Weights of a small transformer language model.
Training: a variant of Muon for these matrices, 969M tokens, 5004 steps.
Each number is 500 + 40 x the weight over its row's rms, rounded and kept within 0 to 999. Layers, rows and columns count from 0. Numbers have three digits each. The size before them is the row's rms in percent of the matrix's.

# layer 3 MLP down (transposed), 1728x640, rms 0.0554, rows 106-132, columns 320-399
097:494529487503509517498520534602470506433467510475483541494553536530442471488490436540539469530499441491550532567487537507503474458508403541507501466507559524529538494494523419465461404474491508475513517541492538473558479476554585528466483569
091:540566488515461486531457538582488402470460514466491429496485460472491509504473441559502458544525555550531528524552537513496524552417504486545462447506534501512577538501490488542466449507488398517490587500488482502603510452563574489447497525
101:528463567508515428483494568480519562529557579491442481461492527410520505492444517498522489484516557456499540480461436537447437550434486464467493545543526477454448499471501523488514500545475499489495475472533483465516491512594431532471424577
088:538549531558511493537476533512502543511438435482544512460442521504499528477504527549455526483516508495473444484502517573572580504519432554505470557498367502497524575534537500551443551526513572517551410523492460489393494530473466437583532453
100:491605475366465543468504481513482597531494505456533492461466495495446539539523463571602504467444466540422417520526463484470488527403537483466492476491509532528527554547477519585516492470515540513458535448499478439457532490516459500611442542
098:513453511527509525510587567457536534497508461535580520473511481505519474390474500524553443535471563448499507484450486478554518526470503466535517547466486495531501525430566472546510539479502543485516523479463457452495502484422524514527539520
098:537485501563502446511504504507524458452498502518497426438481511508535487559488524482497496463496536580542483547425437477579463432467394459460483510442513460561562491425482514507436463523454516465516434525509502511562456474515470553461531510
104:443522495509481464518480472618439466474507484512506496426417498505591468503513481465523493448489526500445492557588497428523449447520496565489565524539491453583529521443519505486513492462429504525504479552502591462448564501493513502482501549
100:511499485507502494486508541534494487429512488498531577496510489462557485477562442554407514519474484505509524516469500510512457474517456529451489515510492472479505569612510512480505519443437557431499477523550533546529451510497544486488516547
102:499467540421538506548563456553532499396522535506570537500521589538493451469605465543517475510506494518566440486528525434523499478498577480555507547458402468466514584585516508497514435490465578537560476542463444521498431476525456475548494617
097:469445454476570524516566533438535446488444531540464500441522529509500528420451496562526499491445454498488579498491497447485421469517489495564527435444454424508471548450465577489422470578528464482500483521541533464461474456495573482560487529
100:538523528504509496470571542536494530479502576467485470467484492417493517510473507389530495487473451496503529484544523457488498526442533508505501481497478486505552511518556547485431507500474534456499487507530523549475502557469531431468447544
104:517501545505449569509513532429428566489549460516487505531571536491518523517520523514525485547413504501437487491500500527434532535476518604538516472527454539486492489481522508486492537554476534490509518514487532503548510534483580517468501542
101:512484452467516503518520452536507486526506563522483537507509491462480531440496578496544500535534522549526482515478559485531504556524500523465505492519546537472502500576538477539520484470468496467527571524521532536462461518488531579559566514
106:482562483438482457526491493545528465432531452463405439552511440519485472466560548485496518495463470506534527460509480440549502479559520514459539514476505538607449505601528528447509495523450500461519492482481452471517445528481536444514539523
097:425551518455517422444490496505421459551481519515512570495516525531479403545525518464496524528529505534517465495426544510517533580453446508488543516521486438414570453474541476454532509561507507533511493527451484514497414513427543453469454450
106:510559521507500482404460466520496484519531483553534518570494510511497497463530515491466512567543491529457497478487423448467417514533495516502500523523521500550550502491523458501467436572477529513496500533499544495519510492487472465542478531
112:504478411535477481529461539459497403531534547509499533461520465522551464488459500553562497581550514475547454474494547417511490440540578473533519529446445551548522451444541508594591535535554476541512485535450577479496434433548466587494467501
089:478514402496571465523547527528532482556519494438530451463534508544523564562446419505489469469514505467484469441570538513539537507555504581409462559518457470477485435497449467509479567513528504470562551518500464477496457517458538507481525417
100:518516533532510477531480469502509501556478491493490530517489471567517482559578516442493440482544515488522472457509448525556572407438442512553488489438568531520469494481474489554474525517471509551470448474547513535502499568507482528566587531
100:472511546442493469544511554501476448504529594596485478486499406481530492480467503517514537526521530541455499516496524527477438552510503512472499500460456479497542522483479515482441555449469519545459479481490524556540422523476565523559457536
094:482555560508593530449424437491465510565484429549485482583458533547472489499508492556446508501567498491479500526493482461513529456555577551579521535549507450514470439529480534529510402553551508466497458499487562502457564485501459500477471530
106:548447447515464499553448493386464529572505509504518507528546461505567481446454493539499509524442507500545460520489500500544491464473505504439449578477489443497539502485495483430515496529454512465523533513536494497532510550532545488508421444
102:560544499499490498504521510513520512588494495417553468497477520520405493529512464519510518476475535474474451510571438475532592437495559472480602496423494537490562493532530495561537516564534520540540468462520470499527590564504547499467449489
109:504476496513439432484545491507500475525512579479556533547469422472495560544512459568482507553557597459495541472506513533518476438581468513451504492502472532473506576435605490522473480406534469555537482468480485472473463495533514519489511364
102:499495544573494534518517561562524526559494543550531511583579504528428466519496508545501497486488475531484483485464503491503454448463463463502488502454565554465525432492530577525565504469503507525506479534513506485519448464493511513440507475
102:493492469561434471488481484532527452542521460542483491478481476478569576498428473533513550555579427538461440457495492500516581525494538460499497559485543527518516599480463531483499541530484489498510567506550496457481468509531491467446513474
# layer 3 MLP gate, 1728x640, rms 0.055, rows 107-133, columns 320-399
088:521532455513523495413471513425559510487520467493506478456573464469477586512539538523445479599495474444509503532462512536487557451430499471463537441450454496508449522580475560465518524472590467583491524510517525531460590520481498519525398533
099:467503485503453534490501525488531525518464501537522539502420495481439532471427539455559495492534539483440522435505466534484564525492529538474526560526470516541544393513490410543473534502571466401546496523440495474500425524529525453516503444
087:471494460482445464499464526482465561516479496538533490546510492480394551454472523517521509483481526536460535474467501474525491512528531528453435537425529496489508512576529485524507492558418528487570395513552509582483517490496490527479494566
107:475478589500488523498485553548528447526438496480500554467487436504547470422405431554457446562515462440507548458538513523566511425417461509540565486467528535518498463484496476496474509522470509517525497543611481531518499531507496522497429534
095:457529499491487525550460422436476475461517495461492506481503449485482554567548498522582486526506450521510528459568513539521449524470489474474486477579468435523508502464488444521443554499456490500611477435442497504506394527473512537435461529
096:445523499518485465529454487484604490496526420476498463469451443477536474437467476459475509456540499466450527494518456487489435521515474496572494553536437546487474482487518474478553482563495528531625491438414572594573467491578534467461476426
098:514477413471495551497486491500471491486536457500474462504524462524525554531473555518524505544528436551520624518503460519578469501495471512528462385417487446447470490435464510469528448578461448428489509613557513499499516463474502530522490529
102:489513482533479560453494494483515462480486537405471459499435499505406494551455467514510490497505474507438463474504519440496510573573546499455540568437542457467505468547526533528520473574523459517502508438479530496532430462441514500446453405
101:479513539512490591468543505573500522569540453500454560601504533475509523514516460568509461515520475486495463548521455596487512498504453493517532489537533486451475516448556474527521555473447501464498445408471555482435499536555535400495543462
098:552589480499531548614522506466475491522464507519547546490463483461532529459502558491447469504508521495540525462484442523503516493525514450448463464500494496530493494477491445539529548454540584484531549486472537492484437479557539559498495453
101:526503523473452533493490459495481544567569549455491537442534514413521503575457506525486531487476519429490508451487472522500507574552472559586499506427544456583509549497473478459443603486495530484480482610455484532506551486482556461504434511
114:494464527523458489510534467485519409514481492484554447539526450473466557541546532477530529529457519481444513469457511527482468454504502509511623496490522545452556497504524537469537493525507468586513533478397487441479557549495435534480515578
111:508478514470553460436543488524575444522501481504609503512541540485484473464490494493549520514526528514546492512526555570533482542545487531477459493513439506542531418517585517494472436493494494563482561492496519461544527395417516533503480509
103:574455525530488516567566524491538461421477553546463495485527454514471538497518455540459565511519585572524539440554480410501550464525472477532449486479583576519414516548452550516536514412481502546545440494433517509473494545477473497513436518
095:537553574510507481467449454526471501441508442567485538542453579549439518417496553525471474548486516426516521583430552461423512468473526405467447519522490446531507548465443521500501463504530527484509504526506490532498522554479505544498471525
103:535566531492541494506464456532467475462537475552476501523476506476510509468491446520555484499545575471434555553510430469537561505577477462549555576442487551368520541455524506531482489498518427518503541505503548522529500529504451506462454505
100:499469502475481564521464535574484534536439542532417473477546483531507548476416536572511516551509505515496526489497476398493464506480508488507498457494429568549496523515592565495509557467541483520481516511490533502530565598530482501461448518
090:589526496483476546541527527460528526530482566463496505450471559519509461468492469488510484428462606564463545473521526480453508509520471496480529525543513502541521472520440538433529474501469480516511508519573486469442535529462504507512530453
093:460542505439467473486524544484500517476488523476506465489505434515506425496520531532473526514502472427503486455471513519502570478527505496583503471464444558509576496497490526481453480451510512507463566479451524493521520613477509555535498492
101:567557494475435506490443513504538579500438543468470503556510494516474480468506533434491535542577549502498478504575498514503477613495458564475449498466527479437497522468522505406506482506546510497547451502519507494531523604546461514501488533
097:483509420515610491482477505476482464454540477500549567510447481511514575547484474464477470487548566490489545420513487472468479507498536399511393497503526509474498512492486480444422510450467521512511463557507513459532503527530521554480533520
099:584532515504413498515482532508520493485483497467520500563545472508538474539477512546453513515533510535446515537469493514433455481496448515507511522556544508496484525554522532435548427492527509539539480534490554478530500422489464457550574512
101:499533524493489495489390486458564481532498517511532521495472534470518544437517436529499509561516522526493529491510443485515520482543525521501417444480464524480438494504428482545460521448586477535473542519414546423448426499525470566553451429
121:435490483426460495497416519468529473504537521527433564530450505447478498474479466504518457482581479516552544557550456510430496602549465467521499527500494526488507464528460500544528531528500510519499450470508570489499494440520508552478468511
096:572532508436428577439392465495416499459487514475522431520422453493502503483497429444484460513489542431493444562522487481440525420470437471452455522486529439505451546556507479511455511505509519548553535486481512511485565543490520479432427525
103:475494469520430457496509451506468537507473459511476581533523514547472518472510458511460496529468522483519492545522419488509496503476397552495488483561551480462480460595541535591451524417509542486480523525534504446517506517487512478467536511
097:427473478484392479476497494495529462485481542528518512517459522506513509474438493453459475572467488541480470482404448536425509515488456487530544525503450508499447448492507461504438449446514555508530438470462505485464535551489520504492467471
# layer 3 MLP up, 1728x640, rms 0.0581, rows 107-133, columns 320-399
085:535590509491490466460458503432409489494530417423496479480458537530464521436494393497464480464501501564531472499548541514506423540451523524477497478568468546516546494439559484478425486530447483468475548486474429490499431577547494503491522504
102:496487518500445540492560552526541552417493429490524487431478547423436410513474445566498500589500496518556511508578446550509524498505533500482486566471543509531523523535471513474593497561432536449542433494570520486563489471466505498437478508
091:510519482441568519557476509518537512503477498531520519491466496473522459488514436524462454536500484496478453527521515532525493540504478577532442463530525474551503496486572527429576517532514464487487519488476510523570537541470578468492497551
108:513567486499512498505573481530452551453568493461511503508537525525478554520485578557585548497406532538469455569524476557414512513503479521468488501534463540465569614536492486593518475451487532552483520468491462457417455438566547488481445496
098:456532520440491524482496473548540548487453489565477556462512509460462479456483525445520467588497503496467402540467511544531509508520492479471541563471538515493456467523518537478515530522542569525397567458508497434488577492447463468473532476
095:549442453574457504515463500468490455401521552484562499508475530479467435562520496524515526473484463482522444525469483533474513556518505470495485473513548579497484482481502456530488552501510529521486472444492530539515510501464473469538496502
100:502516521488458417567462493536509523490474522468497448481465506471470466502481442542510488477485526497523470461518541473412521473551475535506503523481514477553483471515529497501479550492552504526530489453490464532532483473579590472514546432
108:548476413511446498413498493482507475490479512423525471484481536458492485484470489517528515563593494544526494468451505514458523481435452539479494448483554522494509510552542496475563472476490597536531476430436513459540398447486496503513509443
111:496549531500581469576559412458485452414522533491525497453401473487437557491543526527458463504506496527560424497561506515540545472535531516520500552546498512467477494607552537402546433534490517526520566566485468485562465520544429477465469498
101:522496476579528512437484493547534550534513483539466464554497476512445479447484499556467502517435506515450516516486561509519512572561507583516456508493526488462459518501537485513468428578523431469477471513448539502498483499490484481559494492
097:449555479460512491542524557506478513488402607489438467509462452589415524495516546461561477489514491471576476512429514538549454558433452437528495566470429521440493462554511533537588503517491537509444479498520524531490466500568524562470500532
112:517516452474525510491491536422533552443558498464457579477491505483515519502498581500506441518487449455595509555523523486530579523432438558547505479474551449487475451466414511412471509494507522424476554483487588522556524488495616495580493497
106:464500490422481484499489504493454580469477526490526500537524491540549519461508566489546514499553480477539566503563515461475528544427530470483573488499494519456482466517538468535486541470471502572477493523457509412445592608445555596529495464
101:516619483478466464515482473526484497453518510481531521571496507445404495491546509493428517461478514520519518430535456485563480480487534536477418549506541516536507522511524408456512496452539470492487479531518522477493503517481495432563420461
104:493493474542511499564551462467477514518471544553523480480418501492536479493504556501536567565523514482529483556463455465485544496631455480510479487479555547507497534455517513515537458502520502465457530487568490468518477534525508529499488470
098:516491538505532507508515489553509522568461527519491465510509482486387441541471495448464420542577505507490508515495456409507479528511439478612461477567461566441511468512555459542474489538537534489507565503493497435471532510481467516525510512
108:551466495462519542516487539437444545459449549521506447543473516532452533434488578496544529556563502481400468467515505450581497483484518429499508510425458526512528505528516515504536458563489492521523545554482528516511480457506473477475583528
088:523521545542544558496464470521500482514430531416561464445494449510498511515542509391533478515480445483555482540444546589478480464541522510482510427448541493496501484472494474434459535536482576513531520497467516491452497522471465492493503486
102:464538433444512563522498453472549467587513413491519528520458505534532507438439438573491545522462537560504418555482481525450513517518521495429529553503529439550454455491528540531477502509470485466563506432398463427471475549443541466549473569
103:521585532509433535551454430528527525524449496512559559554518433492577527505494535449476399486475473552556469529450515472523506512489533455507529544521546502491461492470506482531489506523520487445544416501492525434549549528470483531461455489
099:545463473536483495464617496465495429448482487461518508498458545486543462487448489514556509487470493489502562445446525487551506485497573534513529466518478505492582463549494447496544456465487500498559452486477565590430540530511488500536460529
101:499520502477481472508442498558462469467473543543471567533591486548524455516494506482481460514487520539474488464446527514448492472513535457517558481526489488501445487562491484424554536536482471533473525415521541533514504511467457545506456430
095:496503542517559495462543571494446517538521452529506568519512567521471515505566526560567528517434535451504513498531550419511476479488466535562518548498502503542525493488618470538526498493409419493525523555517480505522600513526539486501436579
118:505519615481462446510468437481493535490459445529530514440507488527460513497487563488522496465583488478515515460501511536513483515463558530552478560526483507535532494540433500543483485382550454476482559497451512483461450523562461531427489506
100:468465568507560513461608499429528513496492529495490527558507494476491457512503544554502634508546435503426475445496535519510480553502452546520549515520477561535577527495498524463529560532392513508424502417540537475468462495551470501551487415
107:451521484492465499473510461487515465507529498502437493539529522466550513444492471532471440503481496531491492461509441470476571479435541480551483485479516451474554513432510486483512535499438507513536502580526487460462491523462475564486521454
098:486504493496469509566534537500456553540508465549548515525556446468545502583452438486499519494373544482489433463481435466437506583472490448551528585520475467487505473541450466507543533481511481565535540515433510572486487531518487522521497467